Each number is 128 + 32 x the weight over its row's rms, rounded and kept within 0 to 255. Layers, rows and columns count from 0. Numbers have three digits each. The size before them is the row's rms in percent of the matrix's.

# layer 5 attention key, 128x128, rms 0.221, rows 54-127, columns 0-31
105:090076115127154125118123133061155138109080179075132119108104084203113120132136186115147144090120
089:126160154140110142145120093156178084130089150104168136148147170140143139162117137139160093174092
112:048127128144089134110148123090112119186121145124141091128182087094079168044172080111123179109099
119:165126115129176087067080132100158167108128136149113141118157158158114128205163191116143102170115
111:126113119193168160128138087114148161131165090092179134165103096127137152125121122188150123139142
111:117142151108162121152166143127113118194115128116139162119088172128164115228129151192108160106129
103:114234108097164114175109030092109119063112132134121149058130118095156110077138077146173116149158
101:071176156148140140172154155144113082106160176137138153142172115128130145164183144101122111180090
106:157172075055134079178166126119124116114082128134109165123153121160117093170139097115123147118033
109:151075123137098072135119091143182139136164129150113107152163174127155091142156157141127096098147
110:156158087142143102191128129106137132160083150105132181129117144102113114128104153089120143174117
096:119183153095136129103098110100142093144114138145181129164141110063109124164161152082129160167124
102:118156168136100116155118171133099145108084110129153189123105110118107109113134141094104122120161
111:080068164165076087112096096167139109119074153123110086088087087175159116143157134106115107112103
093:171139144132104124139158112135149090106139165141150116121101077166157117207086172107110136133091
094:179108095161186128166117120124170097149138122131103076163162054134124080152104120143130089125093
111:137099145117087132186106117147121091116162159160142173096126073075119147156071107175134135090070
100:118143171108051091072152127195127104131142124125170118104096188150115119098088113119132080137087
097:111150160176167138175142126145122199098111131087187110102083186105109126142090121075131128122066
109:115153112118157095138122096046099154102196107152155232138141142139173121147176185138114160132130
085:078125113109121137115125133119120133036165119133222139115162107127148133153143133095140145085065
108:128103057177098132122076160153177107108117148107077128127115137136204139111147134086089160192090
110:099097147125121077151184127055118145125090104120127165133157162124136154124090080056168098147118
100:125150151136120074051151071121164062161107113156173192122113149136156112079124171106087129164156
094:158142233104135094158113064083102155159134087137170133162137122157071155129189094101136107084097
098:154131142114082106115099091158101185122116128128108119171151120142139119130111090146118125152108
108:107090168167089096099143126204159109109133114156129154113094129182105106124168137110126090089111
085:105062152109092102091133133116073150156111096135138123144104165180094107115128116076152133160108
100:109096069168173111175095145129138110081145131077154105108095126123110163113150139104134166085099
090:143104170086158139124145053163084134126114124106147120114147143138123111137181119133124131104198
102:139130138112119083157137157126129093133116161108126189114102005087090159102135138095133114165124
103:184137105144138084192131133113086122097187122140133066153155164125101176223108125137087164136131
102:086165151109110171135119111141165108097131053108175118075095111163159156110166089153139216158160
098:114199165102074101156102091116096101150140127139120098131088150164120074178144077138136098101163
099:113145105124131170103143102078101096117144150121075124095108122133115099169097127078184161102150
107:162175139096137088179190131143133127096142145137114174133058130110148167155148075132093143120134
107:145112100208127085163099083116119161050090103131042121107165145065125117102170132123144121141152
102:136132056098116161159104115081106157090108168173123092090087131157146105120111080037118146168131
101:106071090126136162127196113146013144172122140143109127107127162157084180120101141150126107088048
092:138138173098085175126141123093131114122126153137114147086131145138070123109139117162135165152105
093:061142165112122178113180106141119178161116098126186126156091159114146106103170130147157160066121
101:141108141158144185115128140095121130133147103144124115148087188126175188112179097115131102119097
075:126148156082118132165135101158099085080120141184141104100145117113112087154134124121193115144130
088:132089143118113022104176145091134195154127084082207211132158085119118146094056086093123158132101
093:135114140119100030160181164110155113097119087104134193096130096134094117133103122103088113102066
089:141138114075093166108124096151064148099144128130140101113134139146100145146195133165128176164107
096:166122160134111209203124105161143076151163133135063099149123136096131162178133155092138105107108
098:129140088121139163103114126104149187171147173118147116068128159116141167132165142158127147178100
092:201185183154146146138107158115139101147101147125139140150111105143136130180148165122160049146114
115:189077181148116097164133147146129100110198132167131083118175129167148179171121135142130100186111
110:138172153141121149076166146168128160035173098118108158155107117139170101105121111126076180135165
106:137164110131101139170161069185135159132119175118095102100159107162109173086130172090161123124135
114:112150122053161163093124097160120128147145111122110093166151136170163091093145173133073114174185
107:107106112126130129123091135102153096157142177102111082102086120102124157184118151093164142145118
132:139099122078128162148082088116186121072125124153147102081152132124125132150139244134161121118160
121:140041148107140115145102150136144172202193173116097118117136142137042217144153128125109133128125
110:153162110153119109149173123093131195127137160122080142106120088175114119176202116185215151143117
105:103120083095142109095119177048174188060109052112151192160172119113155127138142108116100150160149
077:138133104106149174070138129091143148128096108110170094162111093138145119132122164149132099184113
068:129134154135101129118122175172138138084160096121122132099116196098140175083094165181079118056156
086:079076092085093132067150142095127128077096071126161182204129168192129142097100110164107115133162
077:112089117117111074144096130127130188126084137148183117142145136106184136068147167177069129093095
070:135142193137173092166132128094129075146143112102121142098225153138140153136122148152153099108137
092:126110146113155115168118107146129127109123140111059137124098130091150111186152120125153113108171
109:141086082208124170105187110163121122173124140078083141134117184179096134103192078072132125103086
101:153135137110106121145151092176157095149083119120099112111133155114110101177062183176107120167154
098:183133116133144133123111193129159129124135255086171121190076135150105144105072062126123146107099
089:103132139167136170095178146121148131142196138134114116119165035121102146134134120088165143136099
103:172079127123125087078162067109128150127143081080162179149113157131114119126166170135151142179180
107:180109113137109161124123086112148124067140092142131138140170141166158077111128124156100130173119
111:158064140127140120138158168095070095164136124121123190150083109142098144114148105087124115180098
114:110230116131145121089114098120074160075126095117116210117137163119150158106120142130119085129116
100:148145147152152133156129155155142101163144129146113140105117154156115156135149031097100171116145
102:124150100074152163106174169117135150024089157129148173110092153092122092187150109098097153129146
# layer 5 attention query, 128x128, rms 0.22, rows 55-127, columns 0-31
073:063141185152135106124160061171130189108119085078159169120113175147175101125150117121125059123090
104:103170103155110156117116165162139152177126062110144163139117172142082182182082073061105138105153
108:147125113079156079178181118147163165094133089124126077080131165133169112116174188162136081041107
113:177149146124138146117145144134160124050209189119086102100070074154113181186162113117154184170135
106:175176162111048111141094112095184119137079150091137122130150139119126133098152108163130077090062
112:090115062082119097113103127111131139130163182167131120107173121173163108136182194138133006082105
106:127146159135102116128068198122094116161150166123060175137101137135190119121142084106111147106078
110:122136167129122093081134139127117075164116134147165096154112168138168174104125147166186082123147
116:169191109140125118141099160119118106157121099093179149190102154138087133134144089105137133123100
092:076150156192102155134181069121192122107159127167111064120123125105145101095151168085159087105065
091:153095158144145091154089161184066121166095120082149140128086128150099150145087134150127126087091
105:146133099083148186167107165186143130042190149109118086110164146096146101081062112179090146122096
089:137149163108130171077109120120149054137139192142121109105124119154167130073139111149098127126157
090:094151134146103131144145117131140091126129127169157135125160170101180169127148177142121172180164
106:124119071129141125107136135168108141113062080167149187129153115142138120156120139067114147169089
108:132155149144187202111167169112162188141176123142132125159162141140066184077119138090133129079137
093:121149105170153148149133114123110130086109142118167114064114131142115094104134172104181115132168
111:126119197159145142173123178069143122088115116128099105084163095178104113093133131076115196161121
111:134097122084113166104141084105180171128066130129125079080148094146108114124080112138203079166060
103:126141145129157142140108105089114140130059102096119130120133132146096084145116152045131117089155
121:164168155073103109095072157109095103079132122131114117155209134141078131161104142124114114142111
118:147145139103125122189092122138095094111177112061169084116185201175123110095116138133122101129130
112:085111095105191137111180149138120133094080152156090123127094142101112107134139114114204150113122
103:094102098103171127081129134168134145102178066166101171144099087090095117079184164126160156134189
108:103187079163135139112115124117121181114133176173194095110133104158131125160078098183135152186092
108:122057176113097182095143125131108121098178142136142076101131120113165182096134068105135131090158
082:095142135161111153107094099099093124104153165108111106090223123171129192162116118155127133083148
100:142136045130149101104157116131154178160107110182125080197116166177148135118108131165102130151150
088:175084126128165144121163158131101152122111159084179129076123091164098136139000118173127124110107
091:162119128152197162157045140160084159214085137184164197137163136114086095134168179075111115166149
089:196126100051115137138136088053209110175128081159106185085140096123116143114142085134161170106114
106:118134127103174147094136136120158108107121185150177167131126128090086110176158112162128046145091
092:145142137152136112129112107132114147140138158159165138119150167174120169113111130103146046143130
099:100133101138106186143168110174091180151105183140134136119147136167130110121111145117134131107143
110:182078114142170175118138099098151122190196122124101065144160121051160158088125169112196117160104
117:149122098075189145113200124164133098172137093114128137098089139164106180159064092157100112123129
106:182191141176074116156130173141140172120118101061159123181196113134120138159136107147137112125129
113:133115099186145188108153168110103163120128089081130123115140178137097060147072107095110111126064
101:134136129166133171201170072192101111144158185061142169220112082110153195111136082147066165148119
098:162123187174189082158153099102186114140186136100090131131132168146135142133139078131145103122150
118:106143140132114126067145158194122119088170152127096101095089155187138134100100152144172157105105
091:167145079062121151100118115160104115132160185075101088147155114094167125110132131111072107084163
088:171094065051118140154124085142122118136124143114158136137055115136146158160112145104137133149133
099:124115047135125177096125154110148142165108091122153115092085108176160142176184162140099146130184
087:063125138138167168105110160113145159072089122142112118126142130087139123139153143142113107154082
088:152123111189159124129155163132107162169116163098159160144112131142145151184150100163197048122096
106:062128159179128200117076122098165164121142099158118134134100139105121134131074121085045109110135
091:118144073152102109089112116099193142137090091180166116099168161139099122154149099073164125133133
080:105156104157147138082139150162106165100090098180125127112154118111139100104135142138104072114064
100:124052135146165100133131097131211167123084122153173073129121125169103143158136193083168106143156
107:092113182131135118142121143124085174106186132118092136120167178154097141109147086108097108096106
102:150070141117088092125092124093104136080112092152118116166134106104091122128135177118076096099152
110:143220090158156086178168114130158080073117173088118110134132127172199110139146131121065181125113
094:112105105129086149119084027092098149134078091154134079144132135165136108068179158152095130130154
106:113141150145113133130133127163146120132159208128086097119139083116158104180134112115170147142102
107:150057098101105171068161099118176139143113095155145143135121109108156136143135125168155158173097
097:097143107143158111207152097154149135124113062170152115070215165153186100131143107170135100171145
072:136078093096133132096067079160153210138122051144099145127129131045135139116172107122094134131119
081:139148197172123133145077079081142125134167143126228090112101154092135128119175132107151157161142
079:140132139111152118094109149067159068182104125160109114120104124084123107107124145116106090099088
084:068161085141125122101059109193153128153112100122134127173065121132153121076076099155126138153150
095:119153135162139150117099105093122155079141134157222150141148129139140157176064117066088129098146
090:101156132167162163104156146154080152161132153158100114157131143172153110096096110137102103147119
099:050122131162123062120162079145154158148146157114145120121163132191060202125150108183116158154115
080:128153064157119106122072104149182151119123170120139201165080144130076124178108136147179111157117
090:123150073136144123163163182124147089080099146070086168163148198175098131154159167151114149137120
094:173148131145123140053124091101137065086153151084118075057137110095129194165104176128154128118100
105:109143124166133110090143162141153141141124067193121111164120077123104107125096089080180152115142
117:108121137125173087087161128122180137087185089164155117095132137064142143094125159146138165125111
110:132129157154172108099091154105146137171177081200130181153086142144130151138093054163062143125167
112:153112151094159105146096160109113128073116098119098110150125141130111082142091185151125117126157
103:188162078165159117159176143104110128082112118132090146184133130176115109074134136101235079086090
115:083083127109129173149125101125069133194142091117109129106143129207093113114141072125120115129127
# layer 5 attention value, 128x128, rms 0.195, rows 32-127, columns 0-31
099:073107111160117100150142110129105152131088095134135118133157141137115105098128122127157150103147
107:122135141085140095092137110152111137143088119128082117160151076133090127088115198139131152070110
099:176156145154194159142153188140188194126154131187141081131140087136130143185123144122111160122136
105:119128129134119142123099063193052182116182095120131141146171157115088117141147124162159130050141
101:129180161101102107157168164142147060133161082162150128122168147137156120130101129135109128146141
101:123035156169129146103123113167182164126162140137131122140095129099121148115117159045132092148133
101:123130167110142083073151134114132104155124178167127164108135038109115112133117210157158122185103
104:103132163193150095136104156088094068051133171131178122111162143179182128178089068128137115068113
103:100115132079118130143199133169064117108130109113102081102109125071192149146104106125138052166162
097:140099149098129110076073172151142126161062146095105093116084165092138121120181098144125149139162
100:075141097101106131101124184143124146136072195201075137166179123099080150117170133135113150132114
118:158096147119167142133123093141140060122146146151165132158148090095138119167159139177152143123139
095:118013134129103093098135147143131181141115157116125142118116183092145087118125116156087164148124
103:097156139057152170184173128147086147113144166088125130173145140130162172136071116130090062066117
108:150122094146095172146126130149100161092126092083058134140168103138113075135069086099116082113170
103:128121171160116143148089160121135150179122141075118149123159136145108134096141135181176126080157
089:125186076102124071090124132132139105121135149156127126107070094145118148098117110119136071124093
093:124116081144146084102130143084137111145203087088135147168132084183183158123158135102123130142111
108:146132121197128148080174073075102176130166136079129131126136165152179119160120123088184175158163
104:065147186135110113146142136229128137120111062125141123125118119126107147094119174147132091110092
103:125132115108126122165144108162126152117117154131153121089150156145140120117107144105194095211168
116:156152130100119144120134129111120091079141180152178113036094172160115110175086144136104107086149
099:119148104121094153160109143098137118153054124150136110135133099133138121119093134108105096105161
105:092104125149162065152159119107139125135140153174127054120091209101132069180102166139153143138103
107:194132177114125128072115128141147157157093153146143149071169197161185169137125180126070137126118
086:127131137199102097078115188087127113142123139170133168083148160129078140115110122153113061180143
100:203143095155070166129160134148087082137114076115097092113151164186054081070119106104119128181144
098:135109126219165097131161171148149145116127145156157115093128100124160092118110134079137101098132
110:129162095116080141103125110123150135151169082136111116125140115085209125138179175086126114181122
096:112118126097110123086118112077120164169139126192190128076130152118111119185167079112138238141102
092:138081133112151113171118124089127160134196125147098147110146048105079076202166127089178137144176
112:077166098107115126148152112139147180112141166143114110127117125065123110125138160150101103116155
099:130119099076165125139103104141109053156084156157079130155116124154154132128124137160115116090130
104:147097144094113154092124136152167111076123174127126108130179089123114103119086135133087148116125
107:164107156111131077143167172126118129153140048101105134199088128160115091107080116136109109148224
092:068164141143115089108156128112072187163071103107135143081057123155101148154121116153142137121143
095:105143123063177104150161103163102162128102117156173114118123117146123111107114038146180097104116
110:130118109184108170111063158086178114178113129100151123167146110198114132123137153098111127095182
099:120154149118159170162166077112157096122152129159148113116077170122150154116157181149157153108095
098:111127039123151104038104123138116109140125156170151180157126163141134129153115221145146169134144
095:145122158101037132144150112125076148142156122155121155095141104121139080136131097119131111139158
105:105158159116198144134153099110155154180151155193161186090116134128121126202074154160126121077129
101:103157148129158107078130101115124109047136141124128136134156073149185121158102092183125108138135
105:107185148152134102162080117118146134154114128093160083129129145063146120089123170132106123122162
091:119149062115173045105066131142111114113153160050134130146108145157132181137141110110109097143124
092:114138095140125173130132123059177160083104131067169121157183136117156053157162146124174126145147
099:164124160108126084131128110139178131150177153076058166153143136157104131115099067166116128137112
089:159160127090108103152100108057176072146121143100148123060146136128112123152098128117113112146139
102:143120126126087120135126127114110136089100126070114161143165152139158053073103158130126092087087
104:083121119122187139154060100099069124097129126142106164124119143081120129137146134129134121128157
092:158068119161105075085190115090121109127106102127083126236100144112079141149116160108132108126151
092:172167114109106112140123122120138144122119131116084146084109112195194172176130103124090126142068
103:094142125113140099123156197120103136158123190172068059140119135127087128136101109152092178144135
089:123106129100074067105108132121087114128118092111147099109154194140143106212151073160087131135158
106:114123095132149107164089142169096134129146155119093081129199059126140114217160109130142088095163
103:174085141093149108131122139127058176114102108130153152127149138102098126104115067152101159118130
103:098121202099128148120108131209101204085080110173098174176097187173099116127128114167081127147161
090:200135137157137146076115117146085099132116138145144143079111076095074145115142108152153127111136
101:061121163181121148118081096172071109132123122155113166104100166122125096147137167115201027164136
102:139139144124122113166141096125093087118110102174159157081132202130146124153163153093117112117139
092:141132124135157070196109136196095134109148168144136133127109088111170152160159052078214117200117
103:157142104101106149120177130113134142128210144140166095123116123151154116166152163150149189103134
101:130145113139135093101129137155158068130168175169129156123101146123142047136174155208105109160116
098:172144111128168163169140157142105104125131113030151122131152117042120153146112112107114130135171
104:168148051131197169119166102109202174123111140137131147145088101143206119140093159137119152133164
117:103131139113146167147166115112131133191064127122078096132186142177147123114105135129082163148098
108:097076178075119106113094134107128188099091068092168144089116151130159118115133156137119119123179
103:097110101144106107087139170109114146089082148141119170193101088145150110155087111147108141114120
105:133133121157134113185147106109148144144126123185117082146122131175103073078090146113112062143150
092:086165090129132136216166117082148105074095153135159123066137098143132090180109088164135132100143
122:098124077165151104079121116184102090076085179160138131112095059161119180120172115106072168129136
100:121114152136151141121109141165145126150203134056131138124219145128101130156115117123089101084086
095:190104064135178176111152140107165079142041093088111141080113127121102205115185117116138146082156
102:084075151114119067123140243118117086115158089102096148142066140076121105055146118121114100084121
100:130157088088129153146115086130057126170088097147186088093101107163108130132109099173147122123140
093:132132169095135119186116137184054121131162099113110114194102088114131132117125100139149166204151
095:126129098138165088197138188087126084176151121143148099136165147150112113136179099159143138129123
110:197141116127120161162170150110099120120125078140140075161147109162138191117151146070112154077111
101:168119120078082113080058113094145126115095158124135160157073119079105084124068119166131129133176
094:060168108158087151138151157155063107142127079141096040112099191151124171041150139148129102146159
102:107191118195134144127072157193105081101081089126151179128135169067112114116143175108101130116149
106:134123156079087176090130114067125135091154136121139087145084131160123148166174147084150127107136
096:187151105116115134145126104133196112091140115173177086117086102132140126164082086125096111124127
091:146112086112140153155190074113149201119112109092158044077138097157137167108117159183092165087139
099:097124085127144104151131158115125127184162160147008105128124170132119156171156095113126130095146
107:162133115112148089149131085066142078129080170076153167105107090076132140114073160150063088159108
102:159115083125120135109120102081108140095056102221153151105160071171203088138107124145149152149161
114:173088172140081124159093142121136148164091151136126064107150040150122107170103171197121130093087
117:122130155145139121079125138111161135112125126110179151168121164098122115124079134124147094133150
096:109169112085130142182141162136123083120098123140114105156099148101163168122142075147135150085117
097:065148163102124129151085140122163138130142099183111143079135137121140150076169155146206099174167
104:097114188124115116103131149106132073144125139096169106087113172118117145168209145145124088192126
096:145116113097114164148119133118153100090150135062129145172109138078174154094108157197101129146091
094:138106178143114112199120115125174114145139045174123149117182163134131136113115100189125121111171
097:135179138199117194091139147127128156049116126134159163220075107116119117119179141073106144129151
103:126121159175139180113103163176181146101133092109134134102098200124121180117116111111139111142103
# layer 5 attention output (transposed), 128x128, rms 0.16, rows 32-127, columns 0-31
099:116204093137170174111091093091164130124154092139097115156145108155120140129132094123118088168084
107:104164109132151111168097130122116110101132180165135097099145124135179082188196140124158104178152
099:105140103123091179153111100084042105118102143123137074129148143130120052075099066108106160120116
105:136052136124145104121154140101115126056141125087145147120104122106157147106099125126119116166120
103:087134107157170127134100066077110220094071129147127104073106126108143118105108098056140097075157
098:129173120123114100172097100078065025133123117130078102115138162198186057126190095144129096116125
104:100150090118137140106113179171159171142043083090150068155076139143138123134145086144114177158172
104:141108071176135120151153103077147206198112118148135105144154153090098155114173132072111127211101
106:113064046116108100135097147140081182118156076083173148117150140155152204157156105170173171109186
101:110187192093115138114135134160120115038195162121132130099158134124113118132111168089167163134077
103:198122165139117108125139074207086123127138170156161103106112127178136126147156145145087162145124
112:151134121091068111128166113061109184113132125099144094035098152154157139131150178109147107059100
092:125146115088124163153133135134151125115125114103115095163109080140155091167175119119176165098103
095:113140089179124119125187119168135116140111111140161123079077091165151119117159115147163141124152
101:123145200170129147150107037125196138126122124151171150127113115096145160121175097119133112121109
106:137133094141204092118094083135150097112117174112191103143163111115101137177094155102124134146097
093:147093138139170136111148134149113112145117139065085103141072076160129084165162164130159139134121
098:169131118117122147097122153136177153116094187150094193087113184130091139098137121151123154155173
106:119109175098090136120081116102183133157104103111127136134126174091162141128146134075053045085099
099:169106105086183137064102120096100168111125101105198144147089088141156184144122066124185172110150
102:155168162132132085187103132087128100119113087135139230155124100129108093148118170175135127090066
112:123083166106097133140124173152100103153148161116108093128151076065225157134134123137143173071131
096:186195095118130139123141086120119121096141102122103079113046111151111155108112095115113157171068
109:134123157099155127142111125130130101101133036048143131141217119092141141066145120130087143099147
112:077103126104145109119140166124117180125190172144125132141127121129135090112099107120158192121105
090:111116115127113118103071114187092153151146154092107122177133114165175142149114128063066173102109
098:134161155183108115155109104122157131132115141138126139182125117079184176140123097168091152087112
104:147171144123118148090135056064125080172147079118086060159082141122100145114122183163132116121112
101:129103143111169105104153105155104113076145084183108137107102111168132127087083148131099095082131
099:123111106180183237114118201131150157062116146169090128125112113077142119150109111129133140162093
094:100109107169077110076129129141140097097132093129148070133130187113132126118092121143156147089091
114:064051125125118128151169069217136191105136114133159140085157135211137146175112106116162130093085
099:144134176126081148083088179097138160103124074128131093118169191188127059139153103079091119103117
105:131137125163081145129109111111161121114091108113122135096093176163158126093172138107170092101140
113:124056120160082141167163142135107081096124109131135132120124159139150084128118122108092171166130
096:129112079072163175165130091123097105108116059149150111168178129088112104123138144134182113133081
097:117119122143105107144091129130188182175183158195128143095144160140098084152134127131122119101094
108:150110170149133139189177122105136073104131052078130138109098100112119128090137105153103091160156
100:129136130115084108078154118165116136115139226152121167150120131153121133109214154159141144161153
106:048173196121125144187177166115154165146172086087142092192097121113141100111121057093102155160069
101:145174095086100068144095116205130135132154108134107140089130132129101112156083153147086141142119
101:153160084141098128122181121104147138101145163158171110164109159176099098119139159133136122119051
098:083085130132144128115130109103087153118203164144182135126085129091094135145076105101180155055138
114:178116107111126114217096132144094134076185110080114118147151137196120135099130134120146102108124
107:148166200184186153185166090141149139088096120104143166156174082099175101103108073156147093076081
090:121186137104173098138080136114122093146117120152121145134109136160178147162091134089162168122179
100:124161147118091080111143173121135161117053109095095097141130093056126135147113149104119096090144
099:112107108118133125153183153186140129123166173139044118168109182109088074147113112052156125112147
107:104139135109151091085096023118132077116114151116093123123097172149181121157126090153144150095120
102:142143159120097109127170158093095132138156179142120148146156088204116076153139119153149166145130
096:145092154129135180107131125190125112110100112131164197035115112098117081157137101094034180140131
098:150107190140132162108144125128119145082158064102143086110182127090171137108187119158204087121072
109:075099107164050167083059148165126139151136135153144117146094108074106162131177117097173140128094
094:074188140102134163159143158179068162134171115151088078106157068113111112086130072091165144128152
107:104126128163188113142115117142082173128163140069143113146157148118111165138097122138171099086127
106:070153090143118126148129127116137129147116083095089157147115082180152109129099140087148118145149
105:122185133187127119119133091118144104181111104136114079111162188108125060127133149092110141131107
097:096151106060109120146112130091163144099137096074120090177115105091103040162101103180134155161142
105:150171147163152104129172155120168118163076180107135187146173120143079138165183121182103167123127
107:171090138175119092142130125129151183132078157162135127129155188148169172085076128121112111148155
100:106126113136163108081156158119086128122103126036130118134089093117098194127114157115122107059094
106:111117145142145155101054160152066146145065117152120070116139134118160117113140190038064129140127
102:082128164140100109118119153097158120141153150108125137127124148129151102137126115129117194161056
105:152104099135156137085123109086160134105122158090109161164101161209094094076103124135113130090112
092:128116102097115131179116115139126096179063144103154160146121137194086053121163065153142096149121
109:098127128095077120120103114161113141140163131114081123089097099162119110124138127110100134199186
100:110165069114137096149136139113091107129139231067122161158150101124133122159119140118167106157078
094:114173113162128117151112111118125133073161140105081144114146157109146155142150106121131079127099
105:091151119098099146091138122140193087135110167096157130090180139102092111150075132166076166174151
099:125142098135153210080168138175122160101141135126116138101178120115120145055181128114120164143120
123:155110134185131171149104126109119097144162116160117146133191105128087105115123070123184125042143
098:107119183094133161136144211113086156092087112176062143102113096130121138103118087125135105060167
094:123170077202088138121207160140136199068144124128173160137116111162121103114131112126118178129080
093:162074179173140161102123162110062075140158157071121102127177211118111188132132175134143109127126
104:184134130133164120070105099108197109125108139162107153125069077091165142135087152136091132168090
096:085096156147120111089138114090068150124128169140075119119103144077111103068109130116103129105126
095:151140128159150134129063164107132126157149129144154163123118161110165144134086169066127089140171
105:109117115152121172122066063088067123126147105111218154176119141102126119140103128127114113166155
098:143125178127123168131120150165202098091099115118111145090198109123126122140181081175112118147090
094:103090096156146120095180125129161110148105149156073163153130084120101143110158149147167102149112
098:178098091147119141071116147210106122100113102125139112087151122106127183097127113157173075129117
101:185125152151166100193119113151114131168191156122094081147182162137173113129154145154150190132095
089:151142190141124148100091086200141095127078127163174155150109106162113080112190124132113149159113
095:136136173153131165128141160125136107155104155106144103080081046160165100096087079076135128117120
101:055156130201114175088164136079160125137151153150199106137151071113131114066077118175187155113146
102:094134119153147089076112085138109117131110119114154076117149157175150061117124139148142105124123
107:151153121149102180112130150117158106135129174145119155175093129179088075173142097107140098152074
105:131136128124115119150136085179095145193090127107158111126122129101136176167128083094074151083180
104:129124144102118183129132126119132143138119158116137132111136097108104142133161100084164117147133
094:099102094180118131123147102099170136179097106104153175158151122165135114122125188139092161189167
093:146124146099079097158139117168165148136183157146111147115148097104130136204139159111143126124126
097:174073139128212151148151172075072149090120116134108067145156179081125159097136175095101107136143
094:082095116096178083155082109056138160185136107116131171085174135100042166145140078154156181111128
096:133137146058125126183088147137113135134112143124119174175211096092133137230101136126126112176060
098:108114138173104191104125072148155128102078102103073147087151185091118113119146128139097125112139
100:144189092124112110063170153093067098130087132171095072073118124114167129172168130109108114147149
# layer 5 MLP gate, 640x128, rms 0.212, rows 0-23, columns 0-31
116:071095163151184180110131127090133122071161135066148142121182121076096133105147062128095167087161
097:077082174155170115082125103112182109182133114067116138136103143183097140105086127131104155138164
078:117135139084133108082133120119117107151183123137191128182139114100132149120136110149141144167152
103:188126122105153114130162110156102128082116081124075132131148126161149164162128066113124163096148
105:114154131148100096089150130112118090124168151072159183093093144181188085105125117140147140132142
098:088139153129092211164094114098164024125167128130110154119142146098157110140086114167134133142113
109:087122090141123095115129141027097174144085132068117094146115188155123098168135137132123140139107
098:102085143121134120120179166077145092144081155126045168100171112126114091150179081147130063143133
098:175124096064175131120075164114105186115122159108147173136152104077133171179118122148116078154117
102:095136155136179121102129102110214152100105130143151143148151150165085133229116158129216151070095
089:144138113080134088117110115135162095113124081128157164116069086128097116165136164089101180073144
100:144114095139115076117118111137095169091142059142152092089142119144163104184116140100118133139168
090:172137165122039101094139154101159136144098183163168097144119127162110108153104157116140175174136
098:079058113175133136124138071134134100138098201141114141129161122070141149148184134057152115109054
116:140117140138097105158087088101141128111147077061121125098136207137121165143072148162135114139099
093:158143139128169121145123097133207096119134165098213138096132163127147143141150117194168127102053
107:147117137157171078202106101177115127112124185170144145128159149114105064125132128153148058101150
098:124143164112121171051168105128183078151119112130130146096139114082117171069118191123121121107107
091:166158135121115141112123093108106140114155139173146149082153139131144128146169195120131116075053
096:136128086132102179097138105171122166152112170144152172152088093035125120119174063192144154168124
111:140140163128091152212149070162159161120168168110167142169096181106102099113140182138130107166087
095:090151099108090134110159123037132131071150100137137110126143168121197143101174162118131127099057
114:118108093108120116163135180147127186189117123172169159158165144120094083121096122113167118089107
111:110113091113155133124078112139170060151140109124119112127145121155118104098114235128080175111229
# layer 5 MLP up, 640x128, rms 0.209, rows 0-23, columns 0-31
113:122103125133170127125118092147130120096139139086148099102130119123162152144144122196109131123113
098:121114173163147124117113171098171139173102045106113157137136159106153144044104171080115129085118
078:177153094109189105217147126080151101161164143174172113127149119104145112162128134177089116147111
099:149158104148200144057132120146151190141208101138116103077199205132098141132152125110191104107142
103:098128117119104148103114133114105096164189134055183123108108182133177061091147090152161151180105
097:156188110135148131118114182136108172092117142116125108160141127071143132111122157161149102084110
110:131119074144085166107116188084111107163092153144164117181115124122209149109150120168129164111148
098:110187082161116126103142127142116162172111072178148124137144121130092168130107134081080123129143
105:126161214171109117125101119101155092147127210111133108034096148168116140163143120144129108090087
103:135138157098123140114068127150106152094144127102124101131114081108093165160118183107220103102108
097:150115121119161131121176123125126115147155120128104128184104147103112153079084152144130128122099
097:103119171131119196131154136149164080158049151095098181134177154107100083065135125102155106085107
093:147095148138087136113141190094158157123127101195132125166112163138113158144176117119200141151166
098:117100149129122060107130101102165131122160158135049118139096072151116136165177128115176151068070
104:089097190135190217138101180100084140119164085121126133191172170133198077110131164126139106126101
090:116127145181095112067101131173093136133129077136203128111155109130137042136125146078146124133136
107:177208160079145104122126131175158085096062131103095187108102132067124100139135159149146076112073
098:135132112136103132146102095146130143170073159092125115121149136126117159131071138146191147110057
094:147156117106112132101123092133133121105163160157211119086132124160130122101050150134148168089088
106:122195127134118110131094106143100090131064183097119168135120108057112157114133060213148127154142
101:178143146146084154155145075182197173082111135135173171152137142099048102095137146137115147141148
098:122136076075108143185135137139179133085109121111107133101148207083155121101140135098182172122139
109:089063106122118090151081140151081137177125168169125122137167134101131068167102156096118119119141
106:147126130173155153126102184105152088120090153109111161192141141112120143160185130221122092114120
# layer 5 MLP down (transposed), 640x128, rms 0.167, rows 0-23, columns 0-31
099:139174119094036132173142150097178090159121104190097098127161147213106182106110108067179117117114
099:101125114123137170103132120169150059133154139153078127132081140139182161095173077145149142157121
086:145176136160152152127189182107152108094115115064134141109116055095186124098106129113111140088085
096:134091122124108061142139110093145091142086105121072145196103076148161128144123181118088160082191
106:134162105120140165153121150132159175118106132155101124152186072116100191172125200135098157126153
100:082112168122081127120103116116114055190123104081145150165114130151109091166099090126131125116094
113:135122107111150112156168119197173126143141097123120126102133074107121102105123135136110100072067
101:118104098161133160113143166127102178171143113139076141091150097119131123150120204177116171201107
102:089097160111135128119111155155111120103118128142165096129143106147111173125172119176091141132152
111:115153115160094117126125092053120067123142089139129132048100116108122120124184184117088099081193
100:125125112160083112107096158124161184118147096068150127105090132127200129143095101092150162103166
104:142124134156104158110152162135152142075137098151121100053143136156215175128096075103145116137098
095:105164184139224154125120122127160155138140041075100095138146094094164133133114115163128135117143
101:125114085137101127161098194191100099196125128114182094148105100078102127146068121162148121196165
106:180118064107169116139178059162107134144091215179142093096076080122107168111169117161071096135150
093:097120116121163073129076118130140114087100145178181149107109154099147136159151117114155116082159
096:119083164129142104135176113102056128109149113159127091119158118187124128150123099081092163117132
098:106160120132150136128128146138104124090157115157144093127133136152108101162170057136138080149136
094:069095127101155131138166133089134174131120083061124154124087158110147120120109088142087114171184
108:151105210072165135099138095118110103114132178118128106152166109230176105143110103138117175131131
103:099148134127189137153108156079059107173106111136064107104101088112216102155103036165113138126148
101:197120213132125145162100149123153107110109107091072145155163105176114115126117083115115116099131
105:112178138133068067106146079124185124087158085091141058132099100109170138081125102168123159128102
106:084077094106128105117159167138161113166173111149117168124078166121114116169098144070139131069108